config.toml
d_model = 96
init = "normal"
init_std_o = 0.0
Each number is 128 + 32 x the weight over its row's rms, rounded and kept within 0 to 255. Layers, rows and columns count from 0. The size above them is the row's rms in percent of the matrix's.

# layer 4 MLP up, 384x96, rms 0.116, rows 241-257, columns 0-95
size [101 104 100 115 104  88  97 102  93  92 108 100 106  97 100 102 103]
[[110 122 129 122 123  88 124 124 162  73  72  95 137 106 161 153 113 115 137 151 144 114 162 113 191  68 174 128 173 106 118  77 152 131 109 135 138 153 136 141 160  76 175  89 151 147 144 138  65 119 158 117 110 108 108 125 177 110 121  87 116  89 170 140 123 151 122 125 106 183 130 108  53 141  99 155  48 117 130  89 189 120  78  91  87  70 156 132  95 151 170 195 123 169 142 124]
 [126  77 171  99 128 106 112  89 133 182 150 100 118 120 112 127 129 129 138 129 117 130 135 110 144 107 131 116 146 178  64 144 174 112 198 145 141 110 108 130 128 127 207  97  67 187  89 126 162 103 170 134 162 100 188 181 137 114 124  72 164 141 128 160 125  92  43 177 125 159 144 134 131 101 164 162 166 172 128 110  81 154 141 105 145 165  87 147 196 155 117 145  83 117 127  94]
 [141 122 153 112 157  92  87 128 141  83 112  66 128 117 169 104 106 144 197 125 132 152 181 123 141  88 143 156 134 154  97 152  92 125 114 134 137 108 149 164 133 110 241 139 122 142 107  90  75 150 143  95 187 102 121 106 156 152  99 157 104 121 134 108 139 117  96 148  80 168 172 143 159  94  97  99 170  87 141 187 139 170 141 114 107 128 150  95 141 190 166  97  69 112 190 165]
 [108 148 131 164 201 100 104 134 134 160 112 163 239 127 145  76 144 169 139 163 117 136 138 116 122 156 156 142 179 120  87 182 105 127 136  54 141 113  80 149 162 130 176 195 113 155 158  97 134 157 174 190 135  85 155 144 104 140  98 118 118 140 121  95 118 144 148 137 141 158 105 102  72 141  97 115 116 162 164  80 138  96 131 114  70 108 161 158 173 121 135 171 147 127 155 163]
 [102 174 183 174 137  77 116  96 195 117 109 161 140 165 116 134  92 190 132 145 114 152 119 102  91 109 202 133  95 149  91 120 193 201 159 155 168 125 134 138 156 103 119 133  90 143  64 102 132 137 182 115 189  73 131 139 141  85 103 149 134  78 130 124 144 170 121 167 125 115 139 126 125  49 126 131 107 106 127 124 144 116 161 115 149 170 125 154 135 194  99 131 170 119  86 143]
 [133 129 131 108 133 107 116 112 164 148 113  73  85  89 145 119 102  70 135 199  73  50 108 163 129  94 148 130 109 133 122 158 102 151 114 192 132 136 149 137 109 101 124 137 171 127 151 117 122 187 146 190 122 168 128  88 105 164 111 103  83 178 126 139 176 175 168 105 149 142 100 168 127 161 128 140 199  95 101 156 104 172 152 119 149 152  80 103 182 140  66 183 101 108 131  98]
 [145  73 156 170 131  84 147 120 148  66 111  41  94 156 118 134  70 108 142 100 171  94 135  96 130 153 167 180 138  80 154 136 140 132  62  94 136 124 139 169  75  91 176  69 169 168  85  56 129 120  96 122 107 171 153 136 130 127 165 128 126 142  92  94 135 154 117 150 117 108 115 171 128 135 134 136 161  72 149 116 137 148 114  98 125 114 120 201 158 133 166 169 113 121 178 139]
 [110 138 159 129 134 159 123 148 135  75 153 121 192 123 159 133 138 199 102  92 116 165 130 172 115  93 134 157 100 129 108 143 115 135 141 148 140 132 117 162 147  76 132 108 152 133 162 136  96  74 154 163 142 137 126 198 185 127 137 107  97 180  57 108  91 164 118 155 143  88  82 184 146 128 183 140 130 136 167 127 105 114 153  76  54 115 143 180 148  77 130 220 130 142  95 116]
 [112 111 138 102 182 109 150 170 182 147 123 105 134  98  85 111 174  79 195 102 130 152 183 139 142 132 132 156 162 128 141 142 117 128  88  98  77  91 196 158 161 158  85 135 147  59 116 128 148 124 150 125 140 120 175 132 145  89  88 112 115  86 166 176 169 123 116 142 160  81  81 141 120 109  76 153 163 148  75 106 139 175 128  89 146 169 128 153 164 190 125 141 109 164 187 164]
 [140 170 200 116 119  95 115 147 120 150 140  92 113 104  98 102  94 139 113 135 160 126 185 197 117  82 162 167 102 122 108 191 107 138 177 158 155 129 124 105 129  81 123 146 163 142  91 148 140 111 154 167 109 133 227 104  65 172  93 109  95 128  98 131 123  59 123 146 100 113  53 136 142 168 115 138 177 106 149 136 170 107 139 109  89 124 115  60 136 131 134 146 175  92 130 107]
 [158 113 171 163 158  90  99 153 126 117 122 119 134  94 115 176 110  98 135 176 162 175 137 132 155  53 137 103  95 148 105 187 200 110 125 114 194 172 119 135 107 102 103 197  97 140 110 125 107 186 126 135 144 114 151 130  63 174 101 101 138 141  63 103 146  91 185 163  93 153 166 116 124 130 129 121 142 119 135 104 159 138 120  90 116  45 151 105 154 101  55 144 122 104 126 141]
 [167 193 152  85 195 125  95 153 124  83  85 114 135 101 122 138 106 111 157 142 150 125 130  96 173  88 183 132 130  62 147 183  97 112  70 167 171 140 191 137 158 113 135 115  92 116 140 140 130 121 157 108 201 130  96 132 166  78 103 105 133 113 166 101 138 158 141 154 139 131 109  79 120  82 157 133  90  48 160  91 119 151 107 146  79 103 175 130 143  93 155 176 128 149 141 158]
 [103  85 156 161 133  95 165 127 141 128  66 139 151 129 110 154 120 117  91 181 167 131  91 124  80  89 136 129  84  98 153 128 175 162 107  83 216 138 120 176  99 113 164 125 111 125 131 117 136 103 110 106 135  47  96 142 177 151 128 102  73 127 124  62 135 127 183 116 101 193 125  85 118  95 122 140 158 113 119 139 120 195 148  86 134 100  77 182 142 185 142 117 138 109 153 167]
 [ 46 138 143 153 140 150 150 152 235  86 124 101 153 115 146 184 123 174 176 152  76 139 184 152 117  75 165 151 105 132 102 117 127 172 106 155 140 145 121 173 143 105 115  90 143 149  82 157 180  82 137 136 186 111 107 142 125 123  95 139 143 139 109  87 158 104 119  78 175 135  90 167 133 128 118 112 152 126 136 155 123 162 157 143 110  80 161 104 153 203 114 183 136 104 134 108]
 [112 105 150 149 195  91 177 112 140 115 147 104 101  89 170 114 167 129 190  90  96 138 161  94  93  93 120 124 136 157 136 176 151  86 148 141 140  88  76 117 198 108 128 170  92 189 124 118 155 148 184 153 146 115 152 175  89 121 172 133 113 204 117  87 192 155 176 113 127 136  86 131 186 124 103  86 126 138 134  59 128 121 135 131 117 103 153 139 162 173  87 116  98 135 127 114]
 [ 98 162 133 141 133  79 129 110  94 153 113  94 174 133 146 183 135 148 154 144 140 106  66 143 102 102 166 115 179  97 149 124 150 120 127  72 125 163 146 145 158  99 118 137 192 162 120  92  71 129 142 128 137 132 121 125 104 178  98 160 111 129 136 111  97 207 131 116 152 212  31 143 113  94 175 155  84 132  98 123  99 175 123 153 107 113 113 153 120 132 170 171  78  92 127 187]
 [136 121 156 149 150 101 128 157 212 101 114 142 128  99 109 114  71 150 117 136 137  91 161 166 161 107 171  94 157 159 107 161  74 149  97 122 105 151 159 123 125 129 200 142 170  93 149  99 100 171 141 112 134 146 174 100 128  50 164  54 121 142 106 126 155 168 149 146 131  69 108  94  72 128 127  86 110 135 117 126 113  95 135  85  65 142 151 132  97 147 144 179  51 130 156 163]]
# layer 4 MLP down (transposed), 384x96, rms 0.102, rows 241-256, columns 0-95
size [ 95 113 106 145 114  84 102 104  98  94 106  97 109 103 100  93]
[[127 120 155 197 180 151 127 162 142 131 118 173 114 142 140 145 161  97 122 138 166 148 113 141  64 134  94  96 125 173 106 172 138 112 122 153 143 130 104  94 100 137 105 191 126  95  44 102 101  95  91  96 143  88 151 144 138 115 149 115 185 121   0 129 122 120 141  93  95 119 162  81 132 103  97 116 196  98 112 139 163 108 145 147 177 120 114 148 140 115 104  91 171  96  99 128]
 [121 101  87 113 119 143 141 168 163 117  97 173 187 176 117 116 135 159  79 150 116 129 201  53 109 146 119 112 167 136 172 166  77 142 149 112  80 177 117 127 139 135 140 191 138 135 179 139 151 116 103 116 110 129 178 143 157 134 137 114 151 153 116 136  96 121 126 131 124 129 111 107 193 139 139  83 159 107 102 135 140 158 134 144 163 150 149  55 117 188  53 166 209 136 125  74]
 [129  98 181 102 150 128 122 128 163  94  99 116 138 102 158 130 118  93 122 146 112 173 134 203 184 101 146 179 132  67 155 129 112 127 136 130 133 137 143 116 110 133 125  91 147 146  75 127 146 138 104 127 120  52 167 114 148 202 122 139 141  87  37  91 155 116 110 141 122 122 167 115  75  78 101 106 135  87 153 121  62 120 112 166  96  34 173 121  92 128 154 144 114  89 101 156]
 [136 107 141 119 174 125 129  65 124 117 137 109 143 137 194 111 144 166 165 138 138 163 144 150 140 195 146  91 166 109 102 144 133  93 136 123 161  70 109 178 183 145 123 149 109 135 149 108 194 174 218 121  93  64 119 116 186 140  75 128 103 128 150  58 134 171 132 123  92 115 119  87  91 120 133 154  60 171 115 151 127  88 121  91 173 121 155 188 122 117 110 130 135 152 146 111]
 [ 96 103 112 106 147 119 145  84 162 102 122  87 107 108 111 160  72 156  91 136 125 113 132  81  69 202  86  72 121 159 111 119 147 139 156  80 130 117 166 190 110 110 134 138 140 163 149 151 126 150 149  49 119 142 125  91 101  99  94 129 110 100 132 134 133 159 141  90 145 203  86 119 158 188  93 167 106  64 176 161 120 155 128 146 115 137 111 175 134 153 200  89 134 124 169 165]
 [ 91 131 163 131 102 198 124 127 124  70  97 122 121 145 111  91 121 129  94 111 150 109 124 153 132 185 183 113 115  87 150 127  87 154 111 167 114 139 147 108 144 109  76  80  69 145 182 112  96 140  90 136 202 158  75 163 123 134 135 115 141 158 141 156 128 146 120 158 124 120 126  83 135  88 127  99 124 151 136  69 157  45  74 153  94 107 185 129  91 161 144  75 187 149  71 119]
 [111 102 137 119  94 131 120 127  83 126 136 106 139 107 155 156 113 126 106 194 148  86  91  80 160 128 165  78 181 117 211  92 120  94 127  66 108 143 128 126 132 158 140 132  68 116  91 112 142 149  92 105  77 108 121 104 109 156  81  90 129 120 136 156 184 143 166 168 127 127  87 118  69 135 120 125 136 171 115 166 126  68  75 116 131 167  94 157 111 154 184 136 166 218 123  95]
 [115  98 130 155 151 143 193 102 138 121  38 130 113 130 176 182  89 170  96 162 148 115 138  82 116 139 157 108 133 125  97 153 135 136 128 133 105  85 104  54 139  91  79  95  79 163 112 156 137  93 172 126 162 177 100 106 182 149 139 169 146 176  93 199 141 103 147 164 138 143 129 119 158 176 125 122 179 150 119 107  57 124 125 133  80 118 122 178 163 128 120 136 132 106 152 187]
 [136 114  86 161 132  85 118 124  74 122 141 144 164 114 191 130  54 140  67 133 147 156 103 142 160 152 138  86  88 131  70  98  70 121  84 139  76 153 119 112 104 139 144 130 141 139 127 162 118 172 101 106  81 168 110 124 114 130 100 149 164 168  87  71  83 116 161 128 104  77 166 113 150 158 204 177 137 112 111 158  96 124 115 132 118  69 104  63 150  95 177 136 112 136 173 145]
 [149  84  81  99 161 156 110 143 116 187  90  78 133 148 133 131 131 156 126 151 132 101  91 104 170 114 102  56 177 165 165  79 117 172 133 107 108  71 101 127 131 113 174 100 162 110 111 144 113 124  86 113 136 200 112 144 112 171 126 111 118 136 131 172 166  68 144 111 164 144 115 175 120 104 126 142 119  95 135 174 119 166 115 135 155 148 111 200  62 183 101 127 143 171 132  50]
 [173 147 120 127 117  96 153 105 144 118 151  93 140 139 137 141  70 109  98 164 116 174 157 172 168  89 133 145 121  98 127 153 113 131 138 148 157 172 123 128 144  88 155 126 120 107  86 132 128 186 154  94 132  95 157 167 119 146 165 140 152 100 134 126 133 117 168 114 140  90 156  96 129 126 171  96  55 122 109  35  74  70 137 114  54  64 140 139 198 140 149  37 124 152 123 165]
 [158 157 144 127 116 192 115 153 115 104 116 137 130  64 156 163 215 112 127 102 220 110 132 124  94 102 168  75 115 129 118 133 169  95 141 146  75 145 120 114 144 101  87 174 153 163 127 156 146 144 122  72 156  96 154  99 104 123  95 133 131 139 131 118 177  94 101 114 188 165 118 116 187 133 125 124 148  65 159  89 134 138 122 154  62 144  81 182 171  74 125 156 131 119 118  99]
 [138 136 165 158 173  84  87  85  95  80  90 160 147 159 136 167 101 123  76 197 137 120  88 166 115 184 160 113 143 129  41 120 120 127 175 169  88 168 178 168  90 169 169 125 132 150 136 124 145 123 138 115  94 130  92 121 127 103 140 106 107 106 145  78 149 102 107 127 154 102 185 167 163 117 178 151 117 165  83 165 121 109 104  84 124  99 107 174 136  82 120 157 164 133 142 186]
 [ 85 105 126 136 124 110  94 180 148 113 187  67 115 143 132 183 105  27 114 136 142 155  77 122 130 147 171 123 137  77 162 137  85 120  74 111 106 157 125 164 135 131 153 144 185 125 102 147 199 127 127 114 130  37 100 122 120 137 141 146 143 147 133  76 150 155 120 118 115 132 157  94  99  86 125 163 101 140 140 135  85  87 150 148 126 102 191 116 209 137 159 108  91 104 131 100]
 [128 181 135 114  99 133  96 138 180 183 166 122  99 134  81 129 184 179 105 196 159 152 122  80 123 127 199 114 127 132 135 122 127  87 149 181  85 123 189  80 130 119 131 112 116  94 140 148  68 105 126 133 132 133 102 156 187 154 132 104 156 121 149 150  61 154 104 130  94 123 185  66  75 110 157 117 150 180 142  94  71  96 128 111 103 156 134 120 176  86 135 116 173 123 138 113]
 [109 119 158 127 138 117 154  67 144  60 189  98 146 129 137  69 157 189 160 119 150 150 154  96  98 180  99 121 132 124 114 140 104 115 143 120  70 119 171  88  76 173 126 116 118 140  75  80  93 126 135  91 127 118 174 102 146 135 100 169  98 107  80 145  77 134 149 133 112  91 122  81 172 119 129  77  99 123  92 180  95 147 153 119  90 154  95 159 185 107 168 155 109  76 175 160]]